Weights of a small GPT-style language model, trained from scratch on English Wikipedia: a variant of Muon for these matrices.
Each number is 50 + 12 x the weight over its row's rms, rounded and kept within 0 to 99. Layers, rows and columns count from 0. The size before them is the row's rms in percent of the matrix's.

# o: layer 10 attention output (transposed), 768x768, rms 0.0246, rows 312-319, columns 192-383
# v: layer 10 attention value, 768x768, rms 0.0198, rows 313-319, columns 192-383
# q: layer 10 attention query, 768x768, rms 0.0198, rows 320-330, columns 192-383
# k: layer 10 attention key, 768x768, rms 0.0198, rows 320-329, columns 192-383
o312 128:39 29 57 69 36 44 53 35 60 58 48 33 45 52 47 16 42 39 66 69 54 75 57 56 59 43 65 54 29 51 65 47 58 52 50 60 43 34 74 52 48 34 61 75 54 64 70 51 44 43 52 49 48 62 30 37 75 46 57 29 42 48 41 66 42 50 47 50 56 55 52 46 40 65 40 54 35 63 57 56 39 48 36 59 52 42 62 63 50 55 36 31 48 42 31 34 60 49 51 29 41 47 66 54 87 37 64 58 42 24 53 54 43 52 54 42 47 17 61 50 59 54 48 72 57 47 37 52 59 68 40 48 62 66 52 35 63 24 73 39 61 62 31 53 57 52 88 46 35 28 47 60 52 57 41 59 44 60 29 64 63 45 32 29 52 61 51 52 47 37 41 50 53 68 43 28 71 26 37 66 59 52 42 41 65 77 60 51 39 57 66 36
v313 125:60 57 57 47 59 55 55 78 39 35 71 43 51 59 55 60 37 58 58 50 48 23 61 43 48 54 55 42 35 45 50 42 55 50 36 49 38 71 56 72 51 38 52 25 51 69 57 36 48 57 53 31 62 65 55 56 32 42 51 44 49 65 39 32 42 69 50 70 37 44 61 42 54 29 47 53 50 49 36 51 55 42 40 62 58 48 73 43 49 48 43 57 67 36 64 48 52 62 32 56 49 35 44 37 56 44 75 55 66 49 67 62 23 35 58 47 44 45 32 38 44 47 62 48 68 43 59 50 49 62 39 50 44 56 34 46 69 57 54 65 46 73 38 32 46 44 60 38 43 44 48 80 55 46 50 63 57 69 61 52 50 57 50 56 57 08 40 41 43 23 48 39 60 65 54 57 60 54 30 43 45 65 39 72 35 46 43 52 35 59 39 50
o313 127:52 33 44 54 79 39 68 38 47 71 30 73 41 58 46 40 20 44 36 42 62 32 48 40 31 45 50 34 53 44 64 62 60 58 54 65 62 49 71 55 37 56 46 65 50 67 58 45 39 44 50 59 41 58 53 63 59 61 53 47 60 55 63 52 30 31 67 48 51 52 52 42 21 31 62 47 62 50 56 42 37 46 58 49 50 68 62 19 47 36 48 68 44 52 58 43 54 57 30 52 85 42 62 47 58 67 42 60 43 51 36 46 28 69 28 75 54 46 54 47 51 46 60 68 48 55 49 57 54 46 71 72 53 32 55 37 37 58 65 53 34 48 16 43 53 45 67 39 51 51 51 49 69 40 45 59 55 38 56 55 49 58 48 29 58 53 55 40 45 49 60 39 56 45 36 34 41 68 69 37 55 48 51 53 10 48 54 51 60 67 60 69
v314 132:49 40 26 46 53 33 48 41 63 42 45 46 50 34 36 50 64 38 39 41 50 46 26 37 31 36 49 33 50 55 43 75 48 44 60 47 63 57 74 31 49 61 49 48 34 59 57 20 40 59 49 40 33 44 36 31 48 48 35 63 64 50 55 54 67 45 38 54 47 29 72 47 53 60 64 42 49 62 40 50 41 30 47 53 41 62 58 47 65 54 52 28 38 42 58 56 69 43 55 52 32 40 45 48 39 58 58 68 53 62 39 53 39 34 53 32 45 59 33 65 58 39 56 42 42 25 38 32 50 62 41 52 29 43 40 41 59 57 50 61 31 44 48 41 50 45 55 58 66 55 39 34 47 74 62 69 53 46 66 52 36 55 45 55 50 65 55 66 52 43 44 44 26 61 35 43 43 52 53 53 31 36 69 49 37 39 46 45 43 58 44 47
o314 130:47 67 44 39 57 41 63 50 52 47 69 58 55 26 70 52 39 46 43 57 49 34 61 53 48 24 24 25 57 47 42 34 45 49 45 23 61 71 49 53 64 44 45 44 67 48 40 34 58 56 32 61 36 92 44 66 48 52 53 65 62 34 67 45 60 47 43 57 65 65 45 49 33 43 52 51 32 48 48 63 46 66 60 62 48 37 53 37 57 36 49 38 83 37 56 46 63 42 65 69 41 54 61 60 48 60 39 56 63 59 67 40 41 62 61 43 33 51 52 64 49 54 49 53 72 41 52 30 53 61 46 65 57 76 53 46 40 55 34 48 47 60 31 36 57 34 50 56 39 51 39 38 47 55 66 65 43 50 32 47 51 36 59 72 63 49 53 62 37 37 58 56 57 64 58 51 47 44 64 78 63 39 47 71 42 46 25 41 50 58 51 49
v315 131:21 53 63 56 76 52 32 52 64 32 64 43 66 36 52 49 36 36 45 60 42 66 47 45 38 60 35 70 50 48 47 69 45 48 35 31 39 60 44 40 39 48 30 29 46 73 66 59 38 34 28 60 69 69 41 68 69 41 52 48 63 48 57 37 52 31 37 68 48 56 59 44 53 51 65 51 60 56 73 44 48 34 43 39 56 36 51 42 45 42 54 42 54 60 74 36 56 67 60 48 50 41 45 43 52 45 56 69 67 52 54 50 64 45 65 52 44 44 60 59 43 37 71 48 54 43 40 42 42 81 63 30 48 25 60 58 69 38 37 61 37 30 34 40 55 58 16 46 32 46 37 80 67 26 55 63 51 40 79 71 89 52 54 19 51 47 64 55 64 46 41 43 42 62 78 48 35 60 55 43 57 63 26 58 55 59 49 74 60 48 55 58
o315 133:44 51 51 54 38 45 39 68 72 32 61 49 53 32 56 44 47 29 53 53 60 48 66 39 43 75 51 38 62 44 72 52 64 61 46 54 42 40 59 26 46 46 40 34 39 36 43 83 64 49 34 52 67 37 39 39 58 40 53 65 59 51 41 63 63 33 40 30 48 47 56 60 46 55 42 49 53 27 44 43 49 38 54 31 43 61 48 59 50 60 38 56 88 51 45 52 51 33 36 56 42 32 35 50 37 39 36 56 55 59 55 51 39 35 67 41 68 51 48 46 55 63 57 53 51 75 58 78 55 52 55 62 44 39 61 40 72 43 52 65 63 61 52 43 58 75 45 51 40 48 47 44 65 58 69 44 59 42 55 52 50 53 50 40 53 53 58 61 48 54 38 59 49 60 75 41 46 56 39 65 35 64 36 50 69 64 43 54 38 67 51 54
v316 131:55 44 41 51 47 44 43 47 33 39 45 52 31 43 68 54 58 28 57 26 25 46 51 53 56 55 34 65 44 37 73 63 52 59 50 41 51 42 76 65 65 59 42 52 53 51 60 21 46 58 60 38 31 46 37 39 31 46 39 43 59 38 45 32 21 57 56 37 79 39 45 72 41 54 53 52 55 45 47 55 46 49 50 42 63 41 65 34 59 71 39 80 56 33 11 42 75 35 50 60 58 48 55 39 55 39 58 54 38 43 61 42 68 76 32 27 19 44 50 52 65 50 61 52 55 41 46 70 74 23 44 51 58 50 44 50 51 59 55 47 45 42 48 38 61 65 43 48 35 56 35 35 65 38 57 31 36 55 35 55 42 64 47 77 40 60 62 59 44 54 50 30 53 56 38 51 60 47 51 57 49 47 26 54 60 50 42 58 45 49 32 60
o316 131:62 43 64 57 39 48 55 34 31 56 55 25 48 46 72 38 64 47 21 28 55 64 45 61 61 50 53 59 55 32 64 58 70 56 60 29 53 28 53 72 68 56 22 35 42 65 34 57 44 61 55 57 60 48 46 45 62 45 38 58 46 68 54 29 57 69 40 40 37 57 63 50 42 65 72 38 63 48 62 60 22 50 48 42 39 40 36 61 52 52 46 51 61 40 43 40 46 59 55 47 56 29 65 52 46 38 52 55 48 46 56 42 72 52 45 25 38 26 72 36 54 40 62 52 45 39 52 55 69 48 32 58 37 62 63 59 58 56 28 45 49 47 45 52 57 78 52 57 61 69 52 47 28 62 45 41 68 56 39 69 55 78 24 59 63 65 46 52 33 69 63 27 57 43 65 65 65 37 71 37 41 49 45 38 44 46 52 42 44 34 57 55
v317 127:42 65 11 57 77 68 60 66 32 34 39 44 49 63 55 56 52 47 59 37 55 42 48 62 68 41 52 40 53 36 61 60 55 58 38 51 50 16 46 35 28 50 65 50 43 22 38 49 64 59 73 64 55 45 54 39 75 35 54 55 69 45 70 44 49 48 54 52 36 61 45 68 72 64 52 41 36 48 46 40 60 53 61 54 42 57 57 31 78 53 35 39 54 31 38 40 38 26 51 32 58 47 38 58 12 59 46 55 48 44 24 64 50 42 44 60 47 55 56 30 55 37 35 43 59 51 38 37 54 62 49 51 46 57 49 46 47 47 51 38 66 56 46 44 51 47 61 55 70 27 57 65 48 37 47 67 55 50 44 55 55 48 56 69 39 49 45 65 58 55 44 61 49 40 31 43 43 49 29 60 44 43 26 38 49 55 71 37 37 47 60 46
o317 128:59 75 68 40 61 42 62 50 35 65 38 50 64 42 33 45 58 57 47 40 57 34 27 77 54 61 34 56 75 66 41 35 49 39 33 27 69 59 46 40 63 57 47 36 31 30 38 37 39 29 52 56 55 40 47 46 55 59 48 33 57 44 58 40 37 36 56 58 53 54 40 50 25 58 40 46 36 61 40 30 41 17 25 55 65 54 62 61 42 40 49 76 66 38 34 41 65 46 78 42 35 44 45 63 46 61 46 67 47 51 51 65 45 57 62 81 53 30 46 73 53 51 59 49 41 34 40 79 53 37 49 65 60 49 57 50 54 43 48 53 58 44 48 47 42 55 14 54 68 49 52 67 73 51 54 49 56 63 06 50 45 32 44 59 69 41 35 46 51 51 53 56 46 77 62 59 46 66 26 43 59 52 53 53 58 42 71 42 62 58 62 54
v318 129:60 39 44 45 42 57 60 51 49 46 57 32 34 60 35 54 43 59 55 54 44 72 52 59 45 50 47 17 40 33 39 49 12 51 46 68 59 31 70 58 41 44 38 40 46 52 54 55 47 56 29 66 48 52 60 51 40 47 53 23 24 69 66 39 49 45 35 44 51 56 55 46 40 44 54 54 70 50 68 46 43 22 41 50 56 44 55 57 42 31 46 47 45 36 28 64 46 56 57 31 58 40 68 58 51 48 50 30 43 55 43 59 53 36 44 44 41 49 77 50 46 50 57 61 55 50 24 58 39 37 49 73 47 28 54 53 15 53 48 48 50 51 49 56 44 37 43 38 55 63 33 42 40 38 65 46 40 59 24 48 50 53 57 50 44 53 61 51 65 42 46 52 40 47 44 74 34 67 54 38 54 60 55 39 48 54 61 51 42 37 67 50
o318 130:54 70 54 58 51 40 44 41 46 67 41 45 37 65 39 53 64 47 30 56 39 42 51 47 70 48 27 24 42 52 45 50 24 50 30 67 62 26 62 51 49 67 30 47 63 62 45 59 28 74 34 51 30 47 42 46 62 60 45 54 37 68 63 58 37 40 41 52 53 48 52 50 52 53 65 34 50 27 48 59 53 73 57 55 43 32 72 36 63 56 41 34 53 64 56 48 52 59 45 45 80 56 40 51 36 61 35 42 47 58 60 58 31 45 47 56 50 34 54 34 54 52 60 37 59 64 21 41 53 43 56 54 52 63 78 63 44 50 49 61 61 44 35 54 62 37 54 47 37 51 34 34 41 41 36 39 33 51 66 58 43 36 70 64 61 69 51 70 42 37 22 65 31 44 48 55 39 48 53 46 60 77 63 48 57 54 35 50 73 59 70 58
v319 130:50 75 60 30 78 43 53 81 51 68 57 53 49 43 30 73 59 38 36 44 68 62 47 60 57 35 46 47 42 62 57 59 56 59 53 53 65 32 56 39 61 64 33 68 16 55 59 55 55 51 43 48 46 53 38 49 57 57 59 43 43 52 34 26 42 47 38 61 42 49 47 38 65 50 59 50 55 31 58 56 39 56 53 47 55 83 44 43 62 50 46 54 47 34 53 65 61 50 44 69 46 35 69 41 54 43 56 47 56 49 58 57 37 54 64 47 26 60 42 52 54 38 36 49 41 43 42 57 63 49 38 37 64 52 69 41 60 50 57 51 36 42 41 60 62 40 48 58 64 52 45 41 38 46 50 39 50 43 47 54 57 45 47 51 34 72 71 77 46 52 22 41 41 55 75 57 45 62 72 56 41 58 58 64 64 47 57 42 48 65 46 48
o319 132:68 73 69 57 64 69 61 55 58 71 58 55 38 62 63 82 65 61 38 33 33 67 52 66 35 52 51 45 59 41 48 47 75 52 58 41 30 60 52 38 55 49 47 65 58 47 69 56 44 54 49 43 62 41 45 60 42 53 52 64 63 54 72 40 39 55 52 49 45 42 54 32 33 38 43 39 39 44 58 60 43 52 44 44 55 37 33 35 51 30 45 51 45 41 45 67 58 49 52 63 42 59 32 57 57 47 65 28 37 38 47 62 56 59 76 48 52 53 43 55 47 46 48 54 42 50 42 44 63 40 53 24 31 57 54 36 70 47 43 52 42 34 63 61 54 66 47 50 53 86 38 43 58 46 34 77 62 45 37 26 45 59 64 37 57 34 33 46 46 43 42 59 44 49 40 52 50 62 37 31 52 64 51 66 53 52 55 44 50 47 74 74
q320 102:44 63 24 59 73 53 47 38 45 28 66 36 32 60 52 56 60 20 51 71 60 29 43 65 64 52 39 64 60 32 38 41 42 56 33 58 51 53 48 39 69 45 61 52 71 73 59 55 44 35 57 56 61 45 51 59 49 61 60 47 34 40 71 34 23 17 56 56 26 64 54 68 57 64 37 40 67 61 51 72 48 48 36 41 48 67 47 43 61 50 50 34 45 50 23 48 47 53 51 59 70 50 53 52 55 34 30 57 40 58 31 52 60 64 23 54 50 44 45 56 59 38 52 47 49 58 42 71 45 33 49 57 63 62 65 60 35 54 40 53 54 64 37 57 48 71 48 53 48 57 42 38 52 59 53 31 54 61 52 48 46 64 34 45 71 43 61 65 49 46 51 46 76 60 47 58 47 60 40 44 49 56 77 52 46 66 63 53 60 34 45 42
k320 105:44 43 57 58 55 59 47 38 72 39 61 61 45 65 44 61 42 46 42 53 74 46 62 52 42 45 61 51 35 58 46 51 48 52 46 38 56 46 44 63 67 36 51 47 69 41 34 39 60 53 57 58 48 39 31 56 65 77 50 39 40 39 61 42 33 52 50 49 48 28 35 79 57 53 44 42 55 54 60 51 52 39 59 46 73 60 61 58 75 44 47 23 49 62 58 37 62 44 35 53 57 53 49 57 53 46 31 51 40 71 33 38 53 66 48 58 45 48 24 56 39 39 49 53 45 68 43 64 52 69 54 56 72 53 73 58 30 48 47 36 54 72 58 34 34 55 40 36 38 64 30 33 46 60 53 29 47 65 60 37 56 47 47 57 60 64 41 27 41 41 46 48 53 56 48 56 35 47 47 42 40 55 67 53 79 70 36 59 54 48 64 49
q321 103:60 43 51 42 62 23 50 35 51 65 43 40 59 52 68 59 60 60 80 39 48 36 49 41 54 56 27 37 48 44 51 49 52 55 29 53 52 46 46 33 31 36 38 59 45 41 46 49 60 44 68 68 48 66 55 51 52 47 71 53 41 42 54 31 55 26 68 55 45 48 58 38 42 23 36 51 58 36 39 53 41 47 39 34 54 38 53 40 56 48 55 64 47 44 53 41 47 49 61 37 44 44 53 31 38 70 52 65 51 39 37 49 62 20 63 51 29 39 45 43 39 39 44 26 54 65 52 42 32 42 50 48 55 43 15 49 55 42 62 49 48 52 38 47 55 59 45 50 40 44 49 49 61 51 47 64 59 23 45 62 41 76 26 36 36 50 53 33 65 53 48 59 42 57 40 61 31 33 49 55 63 65 46 78 20 72 42 23 21 50 39 36
k321 105:62 38 58 55 53 46 47 45 49 57 61 53 71 58 51 38 46 49 71 40 50 35 62 63 36 53 46 30 48 42 30 48 55 47 32 63 62 48 41 56 38 55 34 33 30 56 64 54 40 42 67 78 53 43 65 37 49 69 69 46 53 50 39 56 71 37 51 44 42 32 50 43 70 42 46 42 52 37 46 49 68 48 38 38 51 71 53 55 45 57 37 78 56 71 64 28 51 55 55 56 68 69 65 38 62 60 44 72 26 35 44 58 49 36 44 58 47 47 54 45 73 46 37 42 74 61 59 35 45 31 30 38 44 45 42 40 56 39 69 68 61 53 53 43 59 54 37 57 31 51 27 76 48 58 38 58 60 58 65 45 46 56 32 65 44 47 63 59 64 56 52 34 53 53 48 66 38 35 54 46 62 48 60 59 40 69 72 33 42 56 52 29
q322 109:21 41 34 41 61 59 62 40 60 45 41 83 69 36 46 56 68 73 19 63 54 85 71 49 59 49 54 33 26 47 31 47 53 42 39 47 33 54 56 47 58 49 48 69 36 41 67 52 50 36 56 72 72 30 40 38 63 32 43 40 44 38 54 53 41 53 18 45 65 44 32 54 55 66 56 43 37 50 58 47 35 38 64 43 53 29 50 64 44 43 61 55 37 53 48 45 44 55 66 48 49 41 49 32 50 67 32 50 39 50 42 42 54 41 49 57 50 53 45 38 27 63 62 46 65 34 40 39 58 50 43 50 51 56 30 57 36 47 72 28 61 29 60 42 27 49 44 53 50 42 40 62 65 49 60 54 26 35 63 41 47 60 46 39 38 56 49 47 44 45 56 46 55 53 58 44 35 55 41 55 48 49 57 44 66 53 77 59 56 64 32 60
k322 107:45 37 64 49 39 51 73 54 45 56 59 66 74 45 42 56 59 52 42 68 40 47 53 47 51 37 65 43 57 46 44 48 40 33 45 51 43 42 48 47 58 42 38 74 45 45 61 48 69 34 58 45 65 58 46 40 43 30 38 43 49 50 52 38 67 38 41 60 44 60 47 36 34 78 58 55 50 58 50 41 32 41 40 37 32 27 54 42 35 61 53 69 57 43 51 49 66 70 48 39 32 54 51 54 54 49 25 51 46 55 49 43 56 63 47 39 57 59 43 55 54 47 62 45 81 39 49 45 44 48 50 46 62 61 20 49 63 41 63 29 33 59 69 41 57 68 58 62 58 25 77 65 44 49 48 46 49 42 72 58 48 59 72 46 64 53 50 84 45 36 22 51 52 39 48 33 15 39 43 41 58 38 49 28 48 42 58 41 61 52 28 52
q323 103:48 40 52 39 29 57 33 66 51 54 50 49 66 44 59 55 57 46 37 50 60 37 47 69 52 50 60 44 42 64 47 42 61 58 66 64 42 41 49 42 66 67 57 58 45 51 39 39 55 66 65 46 60 56 62 52 64 45 45 29 69 38 65 56 61 48 39 45 45 49 47 76 61 51 60 45 36 53 41 40 60 47 53 36 39 51 45 56 44 34 56 39 53 53 49 52 63 66 53 46 43 62 51 57 58 46 59 50 38 57 62 37 33 35 36 60 31 67 40 43 38 68 57 45 33 67 44 53 61 48 70 33 31 30 69 47 55 80 38 58 64 32 62 49 42 51 43 49 48 52 45 49 51 31 31 46 47 70 44 14 64 54 46 54 41 63 41 51 47 47 67 62 43 57 52 56 39 63 66 37 39 37 09 35 54 43 57 39 49 28 57 22
k323 105:56 37 42 53 64 50 46 57 33 32 55 49 60 32 43 63 61 54 47 47 51 61 62 59 54 45 41 53 50 52 47 27 54 38 33 56 39 33 45 32 54 52 72 60 48 55 39 34 62 58 57 45 41 56 57 75 48 43 42 31 70 31 43 47 31 49 51 52 34 29 51 68 57 54 59 48 47 47 73 51 50 55 73 67 47 53 58 48 47 43 56 39 61 55 26 48 55 41 50 45 53 63 55 53 63 54 44 54 37 56 35 31 42 36 48 48 67 98 50 45 48 57 25 42 47 48 35 46 35 58 52 41 42 25 54 33 62 50 47 57 46 48 43 47 30 58 50 36 44 66 40 40 87 27 46 45 52 71 38 30 65 72 58 52 27 84 40 46 55 63 38 74 54 34 39 58 67 44 49 56 51 32 42 48 63 49 43 46 65 37 58 45
q324 111:60 38 51 42 43 38 46 60 75 49 36 59 42 56 54 42 67 62 56 66 49 57 69 55 34 46 45 61 36 38 57 55 32 43 64 52 36 51 77 47 46 36 52 35 57 39 47 62 43 47 68 54 51 48 46 64 45 64 54 50 44 23 50 51 44 53 59 33 81 56 34 55 64 44 48 46 35 40 45 33 52 46 22 59 41 51 53 39 53 69 44 53 55 54 50 69 46 48 80 44 53 51 38 61 60 34 49 45 45 63 59 59 50 42 39 30 33 20 66 41 48 20 47 54 59 38 72 57 52 51 72 48 54 38 62 36 52 44 47 48 58 58 59 32 59 39 32 57 40 57 35 54 35 38 71 52 54 34 65 57 26 39 41 59 39 52 78 41 41 40 27 39 56 50 61 45 47 44 52 57 48 48 36 79 39 60 46 54 50 64 41 54
k324 111:54 42 62 55 55 54 62 65 43 42 49 57 45 37 49 47 53 61 64 63 31 49 55 42 45 51 44 40 55 48 44 55 55 66 44 44 65 39 42 40 33 44 38 56 82 61 76 45 47 16 68 51 55 43 63 51 25 52 38 49 34 48 39 42 29 34 41 47 51 56 48 62 74 47 53 22 52 51 58 57 47 40 53 61 45 53 64 61 51 79 66 70 38 64 72 50 42 60 62 58 49 66 53 58 60 55 54 45 61 33 54 70 61 39 33 37 45 18 43 36 44 32 43 48 36 40 19 58 60 67 53 55 53 30 63 37 35 44 38 70 61 63 62 48 56 45 32 42 74 49 30 63 41 41 60 36 43 33 45 61 44 39 46 66 50 22 83 28 53 41 40 71 59 51 49 62 44 64 69 55 48 34 68 28 38 42 35 47 49 53 55 48
q325 106:60 30 74 28 60 26 67 48 48 36 47 47 43 51 57 49 60 39 55 62 50 67 49 55 48 39 69 66 41 46 34 45 41 62 52 50 31 36 66 50 50 39 43 42 62 27 53 43 59 33 54 61 65 49 43 61 51 55 30 33 43 32 56 43 37 36 64 29 45 36 54 57 66 54 52 47 53 40 50 44 58 37 53 48 34 44 34 72 36 39 52 36 38 58 39 63 65 49 57 63 51 49 56 43 43 50 52 45 55 60 59 77 68 60 16 65 46 48 47 71 40 49 72 48 35 53 37 27 39 50 43 45 48 57 37 62 60 48 39 42 41 63 54 35 49 49 48 56 60 49 68 57 54 54 31 48 62 55 43 48 54 52 37 41 39 54 54 56 52 47 35 17 47 50 31 49 43 46 48 37 38 72 43 42 69 67 52 52 64 51 61 52
k325 110:58 34 36 73 40 57 49 33 56 51 56 55 45 43 37 56 65 58 45 49 47 32 49 44 66 58 61 55 49 45 41 21 38 67 62 56 53 33 35 47 60 25 54 43 52 50 65 69 51 26 38 54 57 28 28 39 45 46 35 66 35 29 66 50 62 34 47 75 48 49 54 61 43 47 47 41 59 46 63 36 53 39 65 52 51 44 36 44 48 36 49 64 87 59 70 51 33 61 66 21 59 46 61 47 53 49 46 67 44 55 43 39 55 67 37 36 60 54 32 51 52 45 47 50 49 56 44 50 35 29 48 51 71 71 18 59 47 65 43 37 38 77 37 46 32 45 45 59 49 43 52 68 45 64 60 63 42 45 57 33 47 44 51 40 23 55 49 61 45 48 48 39 54 31 56 37 64 49 48 51 51 63 54 46 73 47 54 48 58 43 77 56
q326 110:42 48 48 56 64 42 72 82 34 59 51 67 71 62 60 48 58 61 45 47 47 43 51 44 72 54 08 64 46 33 49 44 35 56 27 46 59 49 70 54 39 50 26 64 46 62 57 48 69 72 39 61 46 42 60 34 40 45 41 41 59 58 48 64 43 49 75 36 61 47 55 41 52 41 44 30 67 47 39 51 55 63 26 44 55 32 48 48 45 35 53 54 72 38 54 46 45 50 43 56 83 59 38 51 51 47 46 54 33 25 47 58 42 63 43 39 59 39 45 31 23 46 76 44 55 72 49 36 50 70 87 50 60 43 55 65 58 62 32 44 48 49 55 57 58 32 33 42 55 33 48 53 50 52 54 48 38 48 29 42 61 48 61 60 72 31 58 59 41 53 45 42 45 30 63 47 34 29 49 45 47 37 45 56 61 56 44 56 26 53 38 48
k326 109:54 47 46 64 54 69 57 42 39 47 53 62 47 53 40 47 74 46 65 40 66 61 55 32 41 38 39 60 42 53 32 43 32 29 39 54 42 45 52 48 47 37 45 59 46 58 47 44 57 42 23 52 56 57 49 40 56 61 34 65 79 54 57 47 58 45 69 54 54 68 57 62 40 37 48 52 57 47 47 38 50 73 54 38 49 48 46 53 58 62 60 51 51 41 62 34 46 49 52 45 49 50 57 68 53 48 44 68 48 16 58 55 61 47 68 35 58 59 41 62 52 62 50 53 26 56 38 30 56 44 48 59 42 40 51 55 61 37 57 40 56 28 70 66 69 59 46 46 56 57 40 55 55 56 51 38 45 33 35 45 61 40 74 46 50 53 44 58 43 58 59 37 63 32 48 54 41 32 67 64 61 18 60 74 60 37 77 69 40 70 38 63
q327 104:33 67 35 66 36 53 54 68 50 42 75 50 42 54 53 69 47 49 24 51 48 36 31 28 37 35 59 71 56 49 63 55 44 57 45 56 60 46 55 53 58 37 63 32 39 54 55 58 47 54 57 26 30 49 35 35 60 56 56 47 44 51 43 35 45 42 40 51 55 47 46 45 46 39 37 48 58 69 69 41 44 59 54 48 47 34 58 52 70 26 47 41 55 57 37 53 63 52 57 47 67 59 56 59 63 42 67 49 65 48 52 38 26 40 59 60 39 61 51 36 60 56 51 43 59 35 65 43 66 46 54 65 65 54 61 36 50 35 19 53 66 75 58 53 46 46 43 59 72 15 44 77 39 65 41 62 57 69 65 53 53 58 56 76 55 50 62 28 67 42 55 51 38 37 45 49 62 44 65 59 55 64 75 73 64 36 50 54 59 58 38 65
k327 107:26 41 25 62 54 49 62 55 59 53 53 44 77 38 50 60 47 28 69 44 49 41 36 51 62 61 51 69 44 15 50 56 35 28 46 47 55 47 49 60 48 53 69 23 46 32 49 60 65 51 74 40 42 57 33 47 39 46 64 49 67 60 40 57 69 61 41 40 53 29 55 57 49 41 43 78 61 51 59 55 35 63 44 69 52 46 56 27 62 62 49 30 55 58 38 47 55 53 69 43 55 50 60 54 56 24 54 66 58 43 58 41 17 53 63 30 81 59 51 51 47 55 33 31 53 56 48 45 43 50 45 63 72 58 58 52 12 45 52 48 67 53 67 60 43 44 68 73 53 25 52 80 38 43 35 31 43 64 63 53 45 46 52 57 56 53 54 36 40 43 58 46 55 59 53 41 38 45 43 49 60 57 72 46 56 26 44 64 44 44 64 48
q328 102:54 31 68 48 44 51 59 55 38 46 43 42 53 30 33 56 39 62 50 42 54 37 61 44 54 41 41 62 46 35 43 27 62 60 51 56 59 50 32 51 29 65 33 49 61 49 47 60 71 53 59 72 39 36 54 40 38 61 63 57 68 54 37 52 41 65 38 69 32 58 69 39 52 70 30 47 52 61 35 65 47 43 68 50 13 57 44 37 49 41 58 63 30 50 68 33 39 74 65 34 44 40 50 57 37 51 55 46 56 41 68 61 71 54 59 41 40 39 47 51 37 30 52 64 44 48 49 59 45 37 56 53 44 52 52 47 45 49 30 60 26 28 73 82 50 40 68 70 56 52 70 64 41 35 64 53 32 47 37 59 61 63 41 51 52 50 29 71 50 47 51 40 57 58 62 70 44 29 54 67 33 49 49 56 33 53 30 63 37 37 60 48
k328 105:56 45 42 58 43 60 50 41 28 59 42 36 41 16 46 55 38 40 39 37 59 47 74 48 62 43 48 45 47 56 42 46 48 55 49 58 61 50 22 65 48 42 32 41 52 65 44 41 34 58 57 59 34 53 61 64 21 75 43 45 77 60 21 49 43 80 55 57 57 52 63 45 30 55 20 39 49 58 51 77 53 57 53 30 59 69 51 50 58 49 44 60 47 52 48 44 54 60 62 45 70 43 41 56 35 59 59 69 59 69 59 71 65 64 31 38 43 68 45 43 63 34 45 66 54 57 55 27 43 47 56 36 70 61 59 25 55 57 65 32 41 40 68 71 27 42 62 63 50 70 56 59 74 37 63 64 52 56 30 65 17 49 38 40 49 46 11 45 65 46 53 37 32 33 49 50 61 32 37 60 49 30 52 50 50 43 42 52 51 58 59 52
q329 107:34 38 50 61 44 52 51 83 45 25 50 54 55 58 55 43 43 61 54 48 32 53 46 42 50 39 43 33 49 32 48 40 36 56 74 59 46 49 49 51 54 50 52 38 51 60 61 32 50 59 53 58 77 45 46 45 62 43 51 42 42 45 55 58 51 54 57 60 44 49 42 24 37 40 34 67 39 48 39 68 34 40 32 35 51 54 33 71 35 64 48 31 56 51 48 81 53 67 37 36 52 40 29 54 51 38 67 55 56 53 74 68 55 33 48 47 76 48 51 49 40 36 34 43 54 32 62 64 47 38 63 48 41 35 51 43 56 45 31 56 44 53 47 28 33 45 33 44 50 45 58 56 64 60 61 55 66 51 68 50 27 58 33 36 53 53 81 40 64 36 23 45 46 34 63 42 32 51 54 59 56 63 63 52 57 43 48 38 49 33 43 36
k329 109:51 58 24 52 46 50 65 51 37 47 55 57 57 41 71 32 52 34 36 59 47 65 61 41 43 59 47 47 48 49 73 42 26 53 56 45 45 32 65 52 53 53 56 44 32 52 62 46 57 46 61 47 42 36 65 48 45 67 48 39 53 49 61 60 27 55 63 37 64 32 41 70 39 54 47 77 51 47 45 47 57 50 45 43 59 63 55 38 57 53 61 58 43 63 51 47 52 70 22 31 26 34 54 53 46 38 45 55 58 50 52 42 51 55 84 35 77 62 65 56 50 53 44 62 52 27 60 32 41 64 36 45 60 54 51 50 30 50 58 56 54 39 35 31 43 55 50 38 51 45 42 53 74 56 38 48 51 39 73 46 37 57 31 45 52 49 55 36 65 52 33 43 30 45 50 50 62 40 45 60 56 55 34 59 77 29 56 41 57 42 26 71
q330 104:51 39 53 50 40 31 43 64 50 68 32 47 55 35 54 68 50 63 52 45 51 37 57 35 62 65 42 75 54 43 50 61 49 80 55 47 48 39 61 59 65 78 46 39 54 54 61 55 42 43 33 37 45 51 70 69 69 47 52 53 37 44 48 44 28 40 70 42 38 63 40 70 52 54 45 30 72 31 47 38 44 53 44 55 53 54 47 61 43 43 39 41 64 51 60 49 38 50 62 46 37 33 43 60 47 47 69 76 26 41 61 52 42 27 40 50 65 44 58 56 34 65 48 47 48 53 69 71 48 60 58 58 52 43 49 50 40 33 62 40 73 37 35 42 50 50 58 49 50 43 46 42 76 51 51 26 48 70 65 68 48 62 45 26 55 49 69 26 49 54 47 45 52 40 64 42 28 38 48 68 39 64 44 37 57 59 36 32 54 40 63 37